config.toml
n_layer = 10
d_model = 384
n_head = 3
n_kv_head = 3
head_dim = 128
d_mlp = 1536
vocab_size = 15576
activation = "relu"
norm = "layernorm"
norm_place = "pre"
norm_eps = 1e-05
positions = "learned"
qk_norm = false
attn_scale = 0.0884
bias = "none"
tie_embeddings = true
parallel_block = false
init = "uniform"
init_std_qkv = 0.0226
init_std_o = 0.0226
init_std_up = 0.0226
init_std_down = 0.0
optimizer = "soap_variant"
lr = 0.00344
beta1 = 0.95
beta2 = 0.98
weight_decay = 0.15
lr_head = 0.0104
warmup_steps = 200
schedule = "wsd"
decay_fraction = 0.555
decay_shape = "sqrt"
final_lr_fraction = 0.0
batch_tokens = 262144
seq_len = 1024
doc_mask = false
train_tokens = 1335000000
steps = 5093
dataset = "wikipedia_en"
Each number is 128 + 32 x the weight over its row's rms, rounded and kept within 0 to 255. Layers, rows and columns count from 0. Numbers have three digits each. The size before them is the row's rms in percent of the matrix's.

# up: layer 3 MLP up, 1536x384, rms 0.128, rows 1134-1186, columns 0-127
# down: layer 3 MLP down (transposed), 1536x384, rms 0.12, rows 1134-1185, columns 0-127
up1134 092:123154075064107117130103105087093058111127124132087177119122081086213131093135136132157112136194068160091160178175127115110134114109109115099123110119162112108128159114130060108153093102127085142107142140096174204132208134162078191121084059122198131131123122139116085136175172154162108144119121145103122163093133181125118135187177116149107102132197063096119125114095133168122098168071
down1134 087:206090172183120120089153117131118213100120165108130091157166172155075145049182144164154155134103121096133090120133149113152115159084110145144157133058148116166149149134102114125123110138126168103070162105134161079151102088151116093097191137126066162135109155155114117148068148126081079115155118082156107087100171138114126134157063128117142175083074210118177122108150168077138149095157
up1135 091:098102164122063108154188082114103120096153145165138131177106131130116113124114160130127157193152114145129138132182108118143158083106115171173159135157104118092167175128104117084204113195131174109193140139118154144070076105173103091101121123140164099130149145107092183137099146175142138086142181114156049119139106146203136134126138101107119154142090083105121128097084095196138088092060
down1135 087:167127088158132124132164137198115105181113108082107116129159127140132126173120126161129103127116133100079131162147170110095082111155126114036154098110104101108114109160074209107156088154076085116066101085116130144117132171117127120158096131110132113125163086170128212124181143097132134145177143124159175100148112109138140160214151135134106131091083136119107141153111134108166080122136
up1136 100:162134109150130122157103190082081094062113175207171167131117100160144101138092140141109132133124162143103120140129165147125075199150148177167102140131115098129105094099109110126154131094132144081158097153167161096134135106111122085136132138140103154155140151123151193103193118065134131100109158092167136098140113088199117090157148146162124068123141138136085169126139032162105129145095
down1136 108:136162098101081113111157112088132098150169166143122074160147140125129116161076079126129141112122109132162117050148186149097109119120098137163142152111039153129104097130163100097164083137135118143123091156078090096131081135149172082119112179075136200227140151109099118074122139195146085064106130101148132085124153105158126159077105160116117144187147085101173086152146169078151149158120
up1137 114:152143101062131040138151169120052136060159131195114171103154101141134140110145148103123133175136134112171182105118119137137085124179074177160072068147061179115130098127135128105092197110159104125096121144108140086114154141145116139147199143149144110126074151104126099091111157134083145194162147148128125055136218161125102132157064126154200111155142149137116140197110074077149126139145
down1137 116:079074120114118141139104152104145125112120105145132137123145102134101106137147130198139133115068096156118103182089132047174130119136100154159115116075107112190127190130123161155115172137189061076085108089178124160122144119150148147126210159143127167121088106082148143162107178113147137093185100192125108115116143051084149106089150143130105171065147162124111143195148179085080191199112
up1138 098:154177075140119114128149135206130182139161110172089163128127128145086073128153170158087152102154150131138150158211054064085105118156136151144136098189128102121062104103146130114125077099160166134172077128117083123118071133168153127133131121138111039091157129122141116105137092132149144121117138155104103135096158132124122123150094116093125106140110168149151130165160149116127089124147
down1138 101:130132124127060116145154125095158113112135168139102148132117138064094122078103069136109065110146156135144120135129140159122109120131059160122100074106160101078157129118103178147126083167062156076110137205110024172145118139196187106129177128126079162122160149126105140124106146135119161100172149077160132125133111166087184102115120159159102130134122076113152143085150085138111119066152
up1139 092:125107123060110159151173109125102120158105120105137118068169129139096121066183099047131151101115160096144160138102126156094112156162097115114106186102139135164093163168105173124168096110184148159177091127125113103116102073116129108082143108155089140050140137168071148116162087143145080094145157091141094123147118116110174149173116098142111137088147178200137049174130147110133107144073
down1139 099:151115108143080071079142161137141164128156160103151148133069120128095105158161134115179168073141078165062126073103159159123136115080180115195166100191103084160144150129091159116139087137066071139135188130129171136088096176147119173125157154134097117183159119110143146058180144060117135126050117112140135107179107165126180079107134148109146056095134153128130142127084118116106160150094
up1140 095:199050189075187177140146131139142157146124086105114111149170143151149112111152093143139145111079115142113095095107170105126154151172066142070154118111132150149118117123094115115191153095155078173068164146130132157132178128157122158118143109123087115141133071119161145137190113065141138078144136117114144135095191141063076089104146114100116112101109161096104130106198107123137119115149
down1140 106:100099127118174110139115111143130094116172141103165130097100127125114180145126112103153103132157139131168182149114152149139126155142130130103109118148066080100123118127160087195139123131051080145180138102077129138174091092133098111085174128173159161134145161100152171090123087151157085112087125142194053169137143138169057140064119133143081156139144149127127054129138145099123105102082
up1141 099:135102146146143203137153080148102126089089129114160132164145123121096057088107139113113141157111146058145113150079140088155120118082156150181194124138146159142139116117057172144127131093123116178129112142090169051127158128174114169106116135121103110141098146168165175160124168117096116193118106172164146126133138143120106160157110137155123158112156193117112112171142074149120128139151
down1141 107:088082101153111116079128086143145096129103140101089054109093153128108157125123085160172122148135098061113121150148108086144148152145146120136117144156125152144138154104143102082177123129136115159111122136080139113123157114175119079125143128113095129179131115122138130126151053201102004133122062112202092140057109153121101117132106116191069176130186105148125079122078201112082098133162
up1142 107:135154168219218203111168084057144162137158200112062070107100121141100162122191126152122131185131160135166192110095163122149105145134172137104151122161111110161152141139102069092171167150112164063141123123153119108130130141175132138105167067175135151140165136117088123139166125132158109111117121097139123148068078092130134127147101126156144120093157128064138076151109177143189092153152
down1142 132:110114114130210123108104146103171118121144118117143086134116160123112165072149171172199146090068075072154127111084136181075120136085133109166133124129093077128130180080053185140126117092151134194133136117090134152115124077138134090145127139167130136095142121186123115134190160054097196111134136159121062128139114140107112139124151144157143095114114143177101168111147131119142172112118
up1143 094:155094132127162122097141154097122113107146148065106106181116137103144092100133143133165109174149074096146152115178111120171128105142054121123132147126090083086123124105095165173065100110149051106151155105054091124179144184140070068123139155181115082141089084142138162129100130089146105163069153206191054097150100127106147103112115180121097141134159084096084139116144171144119141149072
down1143 099:145138149108146181138097103118104169113151093093083131094116139091070097107092134167132141108089132170168111169113109110122155109125183133194133067149082204116144170079147110070149105097110186033150130184148132138133130101090145152143136125121150169140138162096066107115101114132154164028092096125148154135119095117126134135179116085147112163117137166149122119106156136147137060152199
up1144 099:115160135162161142112181172108088119154111108066108146164138156148154110064131156119155122153151183136201149087115129140087168124118162098158127100178118065177101071156058129159080100105183146139101139155081118091100150088109117085071162155148128092134125072161129156129132077117129094056101116065169173119091075156130119134115113117137090120147145150194110130139126094124119197140114
down1144 111:133133072085133092087131128166123125141157073158090147183172199147149135147115081084135134140119108171168063086154114166072157155095092125199134107129116118144158115223157153118113135145111113099131080116109086135109166133141170106101225121101157063186181122145126092118062096173119161082072191134138100087108132127101121128143170129107117092103144123177128106101127147094151133076124
up1145 100:166126157109137116172097091118106141128128149144093151127116159081124147142174115052111114157129093062161110131083150177175065183146149103173110129083131157106095144093148125129059128101164081108089101169071131122185073079114178135161117163196111148119065163149140078111143124106109177143111137140127155122123121189111097144075141186087095116171122187125158103145126127157088138194158
down1145 098:128106169110111187095138160130129163117146165118136117131126133141083081002097151124182109142153115142107125153156210117119182153147072125207214103125204133158098146113110171088099206086122116169100061066121085116079155129137134137076144093080155166172149124181129062154094129136163103072168187139109101168215099091170098124135122063165128109095204138110119121139138145145169101110168
up1146 094:094137156170060147058182154122127123143103154081164106172078141117105136138195171106152111140146086140066113103151149165144139078096152104114171205123063118168118101089143164124136129111058143105183139138156118129138137117126062108108116092095119123139161149141126091100123094091094154188152113159140088113111161155113144123150071163099152113145124142132183127157189130116132098178161
down1146 091:154110147141137120206134094119089186130118153189089132116132125060118165164132102113101179136095166129152103137146123120122104102154114127134094112210199159072122099137135113129146085142159125053100068108114087153120135168107187157162151107131132185071124107129059157132141122155134155117143125151124120162114119081124053127078152102136162181157111138192061170137111189127082107112080
up1147 094:120142170150145147105109149101103147123057147118196176151107106146169065123115132114182101132174115087112140121220138138082131168146132124096135175157088112066101105136129140072123107110124173157117139070102101128098166094158155084179103094117097178069172101076141079169162104184142094150081098130129124153125104150099116146160174151136127121127163172149141081120147119117105159126121
down1147 097:140112164109177134153115109121129119146098103160158152141169131135149081147153170172140145140132179142117118156127128107162086123115132082129135101123211146130096143123071111156179172136106101099190111147155114137077111128142178173172145139167124118166148121116153134134164117157084133073155092129089141108098107127170161107140120164105157111149125135064130090103076114119104132110108
up1148 104:091129107115126130146134093198099138136146090143095142177134118123156221163186158149138095130158155116151136166149100155088132143222092074123087151101131113111140154142095105143122163099160121130135140121161190100133144109143161093134119076139134104126107105123132166106100130126135185123111150145148102113164186120159147135149100096111108172134122130163106186100135114079186113165161
down1148 097:167145096138122120145064158154134132154125172179206116092096134112124112135099092188130140121148125103157126143114197098174156135107161186133095173112126063169095111088122142190076106100138085131132123098142130100142206087159090097104179143139157158143093132104159160137087090033226092164128122121151128088141187135168164165120161111089159174145151118062138120099081154148134127087162
up1149 096:133197067108050126148116139157095167140086111148056180126168084115145068140132070165160062097109174081204153174102124165128119093161139122140135139139103173075129200126088123078116148158129146165154110138140167165168039135135134128132094122127082155104095125107123128143083135133139115121074061161123118148140171116196118084160206123166105052104058067116117143143171109115157165150126
down1149 102:139160101105086112084114146192098101174106111109144089134061141107109159124153098155139129124158075175097108091150098123152090133136164144102158164103087201110128080125094086150130151141175191186153105144112161122106129133109080112138163169123112096152145110180144130174124158056073179109126168166158142104156129094117168112103077133183103141117107106140098108142121168105122155147133
up1150 104:157110140121181177077115102125062103125127179144115093139140135111061162164187183159162158000163090201147111117114116135166125105137200122121148146117124070109107132131053170150077125138139104190164103140131137124149120131125137097133165164113103146107119124139155194093104101183116095167118176130156182132145100172103134078089152118141066127136083164152154166114101100116126183066103
down1150 120:172159137126108109078153116086158136132101138154111152088159109113132112124099142163077132141139150143071073209135171107173138211121164113133184099144137095160123106132204179151122103146178073134086186162111140130107148127123157155131102093130146153154134143110105074121115127110161112110124068068112118124178096177084057118150102162095114153143109140172114121089158101163050059116113
up1151 096:116106075190122103126165140163119126137112075151144110088122172079109141100183114073170100136082128141192150135100179104148121172195079091169087158116121146121172138114149085133121178071197152174194119144136123134182079134181112141110141119155148109113098110126104100148141134227122154095165183146099067100134217113118149080151142205109098077132168148131125125179133093144141112117117
down1151 099:117144096202138115149167174150098089153183141110118131120161081087119158148134119101134130143098081137189124105097092143122151152145139147121111125135139151163123126137141142110180175104167143122105111156101141128163105071066137093151115133112122125143123118129113118055093124146155104079177129106122153068146146148125143137086110164142139133135088136191139085078118120109135129165062
up1152 092:161092115111127123128143142141146136101136138165141092189129117147095080101118087146062092131119100117128093181185050169142120146172123127139153186097105167122145114167128139111149156156160140174125097111241141092089082161142118148101127068146127117091118151132126110163109120132153146155126107180113117120091085137195103135128158086141131124135115079146108159156142096136125144170101
down1152 118:166118167133119111109126067132092091085114107168090172126126155108043131071114134165076142160130085078091209106147071134135064155087195198092098116183094115140101090125118083144187083114152149105098076155212123125143117089145134131119194148142101098067174139103099138176138110080153179161033159099128149126148123098090073169158137110144116145149134105156145097133096096145162162095091
up1153 101:146119153205124134167082173124103131132124097135040142173176125086121135126143181170156093153102159210110143167170080137088169126131109000061109156099104110116162141178185105115086132136135152109141149121123105076114094149154125145099123106192150120112094068149063164137108117108117130119114116129100086109130084171134129156188154133110130129171125096121104118133157087141146157131112
down1153 098:111215094165159119126147125116159114134114153127099132111160144110173086160109133123193075152103135047108111088095150136159096136092158148153122153123092110068091075160125117167154144102116152133116088082170167131126173145114144107195161085133125079089069154096091103136131079185105161106062089132177102111178133132072161152160146154142122150135179120057136130044114128155131148159187
up1154 099:141088117174089126132180139095133140118133125016092153118193119107101180107117200179157081169159107124143129158244159115128138126165091127170157172167117151041166129122106117084080153140078144136136120123098129170121111059168092120125107093116120157099137126154139166100187131177119152083127103186100117129140212121133155183096136190090158092070112144215072102092167063115181126127144
down1154 083:131085154145082109105102095113146083132093163140127124122162154122185132091111146149118111132167148235104081187114152129136124139110137104083131162156113163161182144182240068085105125077118170114112103129171090145195187136131106103128132133197163126173130099113091130101143104089157087078122075112166155139085119143106136104161125127147124084133071102110084100177124147104130133107142
up1155 116:125151155193153137098119130153081150088138117145110103154151076123070165117111177082128129068176169207096132119163109158139211151155119157116106140091098135147068159110139167083178130117119092128152111153113128037097226132092127111163107078099201111130077152146137086143173181125151127136109076149117120167165142164093117081140120101121105136123063080161149119196170128184188170106124
down1155 108:163174103088146205104167102135127124100139117124104081144107090141094133127135046082118092124118169168131148119100095147145152098179124125174133073123095170144098126144115148104103121163124119096069206102103110193136117081181114167099113119157108190080129133088092151143198168135069078091122174120148177121150138080185189086150124136169104101121124084187093081162141108136145130036115
up1156 125:186127126082134127111146080141075115106140049143099133144169148143113109197126191077164131128156119195154144150209122102151144127205141126090115124128102141136102127141149184108130118083133095119089138134194170102151169119168103106130079166126099125124101157131158148168143148173128099184135163092100088121087141125153122188165107082116105145117117109111135192160071138085182133147181
down1156 102:063107152146157145160157150132061109086137161191157142160132129058112117104096152170142108130177119197137144140133177147081126096147081110184122113048160102136123127159116083123119118105194046094125163102138142135138122101178166110183104145162147148159110119109151092150141152130146098128150094190104086085158100073159138070127119134118124082145095145138106108148102141159154178145162
up1157 095:141108102115143171100090129125118129108123093106128137097150083187089167078138111096119140167126158125104118114145144114152135100161155160190137104105182163158165140127070172162128159151082098143153089130145144149165105039117170166153095125122105142114129101162179148149102143145107113155110146153094108165155107128134064124119130086113091167161174112088070105130104176116157177123161
down1157 086:130117137138123174180107126163152124137099146123138113080119114055118138089141073135112085075149130149178154112072135140117115181073127165061165183164130064077149083199164125116171145122150134154113130116118117087196106117082096167159095137075112095125104085139152083101141155147123097111171107125099129151172127092138163139142156167149166078131091181116139172088114084116150120158115
up1158 105:120188125140142135177099122119102123137095073091137148072167140107097124178091152072093132088146164082120110077119098134152135103142045148158151112106173122139134130110153111185106113133049092151134138036127146149096165122151143095089148132127096112105105100097097130160134150151154096154089098122089129097121084159117080101132031110107113100082136060092117094087095141170140150137110
down1158 106:152144106116104141140112173093159175086160145152140082126100126101159149123172134127126181075115137138190146128132115119065124160147165158116146093140116132160088099116228139062106161068167101085118103113179176107168103088117128152148116144156118134131136152129101123145136166126078182115159127122104120187103155164148165144157107130128098153069126139162072159158137147133177127145153
up1159 094:155204138207110176131117124106098126133154112068144151088145144132180112114140102138116071153057119059141139082065158156129136161153176107130118179091036105165153066121100115066135131188130083129179149098114134080158107142114078130125080115124157132098100100126094132124142105159070124107175136076114131112125165198137155148186105090182084101093099145128145106143151155144120133122092
down1159 091:145098098125074092153192134135121128111179173164156060179146092189111133110185126133161112169219138147146088078145095117124158138163117163191110059144173198122148149106177111154125170104089108162080129160102162176085133167173110129108145127125099119109095130158159148140116097063141145129129112190166151150180133112118108072106094118086125092133162095147107078102105083095130113111145
up1160 105:118053206078156083149205135142171108118173088108099159148140148098116134199081149126110136157138147097091123083224133133134128188104144125137087081140154121169094117127091138105154147081145146182145143100134067144098162102149134000119123096100127126168079114111123169111113102163127162126139135090159116062141124097163123085154107095174145138146112127148144067106080080078090097144135
down1160 078:109136133117098100126088088109164145137088173102081110184112102140109041108158106126134182128149133146154091182106099127103194140119155146080135106107122114132121152166139118143137054210122126114149131177122153119107086086147069146115119109141070168125121176150154146114125097180127141162160141135144152165138122127143163150129139173160130112112126193154121162133148096090123056109120
up1161 098:123088102102172187106106117126047197090164104081115069107175130117162155107109111171155164101173100149095061168192116172131137115154118115162100148156112134132120128121152115099176172142127103173109110146106166150155158107162130091129082131092107119094134112104152133164141108166182122119122124169126095137124134152172105110122140084163148070100096102133121100148098109138155094167133
down1161 103:085142108110115142168136053108109138023133123168149041162066080136064126118104089183083156122102079123111153079078160130122108124135099146099199091138118129146163109141184172182110116155180101124142133077117126176125156110130145044136129120126115159103139159150123116147064129161124135148104132121130145109127142101122147189156104097158165155101140159144182113152085096107154098128141
up1162 094:140102168121117144104125211162067098118089049150125145138101117117060078109168108112125144063130154112109079114161174183129104076141112116157125116131177149156158069133154111184129109114172126180096084088152103168106174172083116135099158158087154188068139127071160075141099130109119142093095051109126171150134063115154182125159126141120086125164138147119106076080137128137118128112179
down1162 095:112151098092109147119191165057137170097162129115139133084142151119122115169156143180117078118138090132116156182127082147123084154127135110089203127133144100121128118151158147061190145141073095116109093120124092115161127072160105135128107108143165108109080136133127133125074100110146176177071154154079150101118090077085154172177108104148137153136120157118130151148120136109073134172112
up1163 106:136103184112132112144158157183156215102107151119119148137150144134035171117103101117163133110085150125141153140090126132179115138149113196073150183097091144172033081100173184070120159154113106080176138128141083133127136155152147083144191115079082138103125114137074120112119125145158120105172194125134143131102150203114085109122094047174128097105164127115107097120096088124091156168080
down1163 103:099142117131159088167129092136187075156114063104160141117103097121105119148133142153136167212188102116121144127093159176082167056117120113121101076201128098122182154157078116191156057113142160115137087182055136117117139106120132112158082114156148074078126175113109156118122131101120130133120150110155114175145117056145178132190178205104102156112169109142113120092172080099167082093136
up1164 101:153120202123120185137113137164123132147110112079150130036077169121120104143162124097076133106220185127136090094109141115122088131142136130108122136092170104087129125115100110170155133084128122182158098151106161189114112099066106142138075127176093116103108148169172199134144116148122123107168071154149135121148138126175109082121093151153079177180100210189127121136105078084111114211103
down1164 100:138119155126113144148113095115159099099145148117169157125082136095168135092076064105117071092153122068106156165107122116153102162078131109127160161088205099163145132167208130141158181148132136101132106117163076106154142131157130122164175099159149108103147152103088078139133117073122098143124163160137116088181100163174122128143075138116116066097062152117102145149163133203175132046091
up1165 095:081131110089145136115131151132124157144129143139091084150121154165124164143155121084146094121045100110147157148104143132060150140130122142136174210073148129145124068092079164145100128080147175137156150107072123077114092129115083113194062084104156155130177100129128111089141092105174175129099101120126121111124140100138139151120134142103173088199100143129120080052111120102108115114122
down1165 100:070158153127186105120175086136068167105133099144127110116138164098092132142154161149143158145155142176163100122132126170154064135143137110177143127129075144179088118108195103142152084096075105137127113164134127054098158146155184146114142181205062084070111183122108133109172089153097141209095103159081116105132138197081110079104096129125162099089196153121115142148145126099138116162165
up1166 090:147151121129106098132105165137169170137092139159163102178137150171077161122133113097101143115124098083071125144192159137097107094122180172068154099136176141108125134139082071187118149155126131113084087141100133142119126090148096141110146167107183083098158142116165119131137133069197121175172145121117105133093131155108097217058094128117119129081130115126179134098117113110086128112155
down1166 085:104107143131105170140144136123109063100160117163140119134159065083155163169144126121129101117147161168142103139144144147153134096157088120202140047170158149166152119123129129147177070107157079105135152082096134155152152147104132100135166123169063117098145155175208112038165076120147078095112059159107131140158121097163138088128129146144096131133179144136094213152158140080111129180120
up1167 100:106107051137131085140122125084082104152178130108151140131139160116146162156158194120212104170091088130148134147167106134072096073093126112100092113098143141056109175118164132172068120163116147107134136088074125088120077121133186163106105154149151171107084129125106158122115158140099095152126156115133122130122147173156110116129125148112113168079165139129150162200116161137156190091044
down1167 094:123149186123124142153195131151085136108137105145084104098162122177112119133095120084153156083148125145111115137129149125115129193160055071166106154131148118141102112155201127140097139126161147086092137136175084156142124141175105145098190113099107155104127138112114071125091144161135075170115104128102078073149079061112085100119108120127104131138166159107134104198159174153151127129102
up1168 098:093118106095130161144101073135091127145101136092128172149159118081137116137124118136161135165119126125078107121160152132104117048127189105128075255111101128131154141095057125090160103089154081094180135110130118151176102134164129119060095185163131148158137133146116148096098138119174103106134155104171054150178102125079099094126177145137043127144115160133097136151115189125125088098118
down1168 101:138177165143122133136138160138144115126144106129136101108125120164100122110114136143070087106131194138145063142123211104196079162154077142191158099180142168122124100146146128130125131088110087151126137118150086118142134102061170186192112118117132128129106109133106107115102175144098125140144148140105177113106130136125141080125075129138158143179119082116080137076181132085138170113155
up1169 102:080168094100140074124134076203109088141132088163131111148183071098095157103127105084144050164111177104118188053115104091090156135085104181110176113157129118132138147133097159121121166206128093139129144143142127093115122157128178112151093133140153094132092136116102146111123165182171124153147153137077099182160139153102065083121147162109111094098106116105131098122176105110162140045155
down1169 099:162121092157084155067180080134097128145088104161130147105179134150159089095151175147135186079173143152164139078128083166127114137161141138127121145162149150121126135121145123042074142093188114098139128188126131186094137183097089123081100145151145160158087102188120082124142124095136149151123144139179158176133177050159132148081140112094129140109103132183122160172090080063136138082088
up1170 097:107145108086127185199121143103132152123155125089137107177131122157084129085136105072154105096104165134157154115173130111069113152119126170090127132095123103105094121164069129140133168147172195128126097140090128073150106109117124133154097093132111123128106155191149120131150057131125084112057151094161147119130095169116103040214167138170157172155143158125173136139109168107128112073179
down1170 088:173068134121126130140107107146130116094159110143171131159100152110132125116106104103147093095117066133156094152116116157164126160151101097124127168140119149142142127118174092131116106122139078125095088107165065178113202102113085172137185159127156126134165128148162160164113110120083148080167124108141149083097075085131147131087141156054125107140110113116066178088154100148122133176076
up1171 091:119117114145099141132099208210170115128184126155099106147141096166165138076135132129113136099130185112069139143148111103157159108056140130131125123145182164079143149138127116116120216150108130087183103056128108094161102135182128109132185156192114165165072104146149121091121137117123112144208092161106186131105158141132162104133153131124113116079126096149093104178132137160097121059181
down1171 084:087130133109091130164105109134080157120111100079138128121118131139139152116091110105168120141105136115069088149100094076075109151151119142180152053125107116076166156166123115122127138099122185188126178084182151120144141107117169145150110036143122118125115104079149085106154085128082114158069136124133114129082162126073162186153086145128134119179131110108120099121123147135102185190108
up1172 094:125169110098165150133136146180094176100081111207181159174124110191091107096197138163129124150108114071102134115160099188140112116162123128219093123136107141095203146164116130116125108111099139138148189125108161107096112167194101079189132127098142073121083147145131198193219068127117194093120183171100137120144100077183128131141114123153126140098149196192143109093115085097095061134132
down1172 102:166106142095202160115064095171140134116107109172094135093120185119177060161102156143122166082117133112219072129172151198110125067112143081024077134141150105150103200082148126151205086114183081137131202126177126102134203103131140125171162123142212090116105103115138116128106147102129133117133165117133108102159069138086129172111187121062144135148128137124154151119152118135080165143109
up1173 107:151087149142156093096110074133167153139094079095176098197113124166165168159136176131123120160145095136121156156089099159156096068106107138097125110064139138102160053169078127139093116169113183118181135111047171177133102133173135073105141096071090154131132148127115100127118125162190128118115154097135179125109142129183124128131076049191142167116168126175128140077166131105108125136134
down1173 088:156169123153147099089161124079196075114121159158158128166116119110075105085138149106095180133119133135158139105091098122133137085119160086138118139194143110115135108148131115138117119155151089139141151156120141206096146166128115123077145075120076141135190143174157106105151120084176110175137086076124159173113149214177149151155124031162109123129124123130143154167137133112141129103053
up1174 093:202173140197118172149118154128153080152154071072105167195126123134047127117165109113090241135101147126160117156163120118108031181126111125074075214072121105121089084178130107096125136155178118181129110111101143120111094154113140107143152117197087082160140082170167133095149139116107152098103132114207133097118167122122132128111158113188110121128127126098186131109150169131094120146118
down1174 088:084129131111091138160154140138137201060146045127121121104092159149124100163110156148080115113116089161108137112148161126142166103167100127187152079143147188167137201151147099112174099123105098141158091119109170105157084095105158131177090098134138141135082100115195130137171034144086124195139162134145188143162152078097088150120209142121158099152131137135063134123112119174099123110157
up1175 100:103093117136152152159120159129087151127088128066115099188155148098126092149157148147152095122149134103164113104094142134086109150092165129093112078162080124131130149172036107127095133083103171092104127132141167122144174044080137128148116151130084165123127051085086139131123114114146132153087112175121129154159076135097151056133119135129163150127103172090165187085112148090166041136175
down1175 103:148099126112158169105227139094056146141129113129179132129075140144092079140146193184095125133176161092108138147139134160152114136132116127128116107102105152175129119150213065130077172110105124097129144117133151130126094144178056085126183097122148172127152117093095138112133091122121157124143148096137192111139085163166134130117112147149182127117116096141125115127162147108138102081122
up1176 099:112137161102120120115099151104120134170189142074116187079126128100088144099156075097045112145153175169149113134180095147122145138143138138096125100111093138105140148130125154133128125138128182115153176182075141136098104137138137105099132074199139097133179118161097130175129112174184126145133086116080143148075142201121133098114147126134158135167157117144154117117134146133136158144129
down1176 096:140111117141151077101106065134089180076142100104122110134136142176110115135131204135181112153126096158114133064085076187155106175113101191122158086122110106062152139123083179064137091140145181161096157116056163122112117119093194135104146155128126155137143125151140153143145095102092170121169172144163164147068164110131118071107059143092180096107138173105148164135132059080118119112205
up1177 102:116098154076128153141077130128097165146102161060097120100127122081118112170106119143076154168098126141104158203120121110139117143169094189095079129151139134075120116133163142104116114147113167118146125170118134044077129143126096079132118160112135142130146132121095125100145057077115154152146105115126114114136186182132089096184081182128097072037124123177169111118107172143125183175129
down1177 110:130154219168156117111107094131164141163125107098127126198130176203155167121141159085183104131119118147101186099065074162128171129127161086217163121157120127084119171136126129171144147073153141129116130176089112157089079075116074143163143124105158107151180081145147138124128188114153114145170108119125089108160106145129219131115147040097157150156140116100147105134188120124121127068118
up1178 100:141114166106044186107149151123165113072191171089091155080124182057135152132120169145121113176172112130145150079156170095126116142137143073121091106111148104130085066095126164117096137144137072128101118100120104122097081119173077083131121154164080111167146101156099129123128107136118136120151112151128129080097093082160116160112124114097096121074168080133124167141152097138124185153146
down1178 101:134122049160160097098113084088084101133126079093151070128163143085165149173100120167131083139180156159126121141170165174146111080102120188092141159100165104126122116109121102109161119128078188208150126141146111186123125165128083112138139134180115117174084107177211112064144120123097144113100108096141108111142126147111170041112126124146145138179141127170103163144103119117122105145102
up1179 095:102059166088130159153128103104138145136095163102111086179097160099181126041136122208105067173157189100131147157043149084129162113160171097131193077068164159125159119095112115142150173137080100120107143110081107107127168153145047143149120096085118137184137131089144139090164118138121095125133181130179131127165104169126076144154148151148106150097143017147124133057187119135085158127128
down1179 093:103086176103102134163102168147121140164144077136172132076160143113136167142128141113114057119149132122072104148160140123178084129185128129194154112126150122124163143146119166149132151153128166115144153185099086124097173148022153181158161163168214098108139065121104211169106162151102123164095146119124118173091103129177111121053138151142108087176209096090111162181128125186115150153104
up1180 104:134153165143136149136134143132098184093144137174095111137078241064111108137089142103150090064143134150068115166109118152144114152126121145109112038163188151091166140139151173110146140163140197137130079146114159126149153132171119115124106202169162108115096175093126118127186152089153116123189130130165040101104134161126154076126137162151125136143073117142075109187124136102129107111113
down1180 101:089117179155122198164128105128137107085139110170103132092120085121096091192144112095112159140200124067086073128184159136119112153100164141137145187148082158131171103122178109152147134104160070109150125077104129110152169097122145136091184113085155177140176147072128109133090056181150111132053110112167109127082107171144105165152159115104115179121110130178103112162090148094137100119076
up1181 102:122169147149086204101165108122127167086134129149172094119183147143172104158123216077146143123118168160128152141132086134107146130134117172153185139171091129129101146179103156120168077179092096134127100104112108143097090102113156127123121122126119075150081112120123161101116174133163154143116155195181115143106139135106116098169132118090122108072079172120109161162189114108140118128200
down1181 101:099112146122077121145105156151165098098102174196169129165158124112126128124170133091094120085104147090094087171157168150167113121151109117137085151136145129156136160143134145159103065083124105093104111125143130157144131112139091082134174124100145170182089139163098080163183081132064116131137182074125117086179082201129128118116113147108167160148167074108156115211125095169151135118100
up1182 096:094124126157117133120120162105126114112164109121089058147137144097119128130094151116150124143111172106093124199133133243059093128137100145053158121151154132081087144137073165103133135139173162129104069164152103147088232144152111119138126121156164142096157123071159068104141128083164068175109103129142154125158149145154124072113129108107139143127100154120141108095189102109096137139076
down1182 094:181121139102148070087093136117126109197095136146128108130112138124085124107141089131216112133110080156151166086149153125167147148076143133066120085103116118154078158095183077140070087134219102134153086151160144129165090174122135089136122133140123114090124107098178156098119132179125125076110106108100109124132107096168171104111121127159097153108156147131052091090161136115149136151103
up1183 100:111141212123137115108060128151067163163159173112108164120118143138142132110127085107197140103060157094097113141071126131031114110159122156128169128185174141098116076094097181130116088188083108179151116126151096160197112079049135105148170099039136141140097131120180143123066147111164096187156136119111096093156120163098138152168079179109117168153118095117151082121165130099109138132107
down1183 091:099100112085088163105169165116114144188167083127131139147109103099098141185084099081099169130115147176110159122153125099176095144183160149089185113147150159115088146091139129120093143173133094107092116092135115148151078170134152166149151157121173152093129173103102143165125137141074095109113120153132109153101101162115010073089061056122114157113133123111114130119056118144053117195182
up1184 096:153084120106146120158136155179137190139098198141109126104096092091194132102120110122108093123114153096107089118173080137126115168156103111091170132136095064137117108153134155145045095150100134104161116136106127119113208129069175163129194132122134133143090117113065130140187093079111105130179147129153126073181151098104059126145133095142109116154112162097150162092118145155147066152183
down1184 086:154143162141116115091046098129121108202071089153139114120179145100124090153149088111089080134152111183140160124137172094114161107100070095140131135147130129115150131085140110130142118141103125150120085170116065128104114133155095172179114062112150089133121100147136135140083134171166157112110146148109118137140078123174162200167065158122099142067116143148031147144122134132090105176139
up1185 118:115123065074146108166160130098143145156171133104131203064183131180205138066133107053068167166109151125073151085052118166131164081150156147121130114099120075187121089147161125136083142172160127152164131080158140168166153137097169058109080156159033118144151145123095144129172182116191120136136118096177131121122169190138134080095118126132083157104141139091148127117133161109199142173110
down1185 095:178112175192106110135143092145142080169110124180110118147139124133129147134153143131164097120117136151186086121112121171128102120092096076143123128123121155147141115087189128075066173073087155112079101090123091151139105173119040125123178132151089127171126094121135171115130120122090140089136158077116090103136076140188166127141124124128130088112119126098013149202141157074093138162138
up1186 090:072122117097103139126117151136056095087139131134123099141094146137156169095160157103148096126086103149151162107100216072148112111118137105112146152155108126148093135103138099176102142090113156178131116168062142095100104123115120143142136145133097138085064079123134148137172127124139075108158112172135152177144168115144156117120101082165097136150165140131142159163117138113096148169167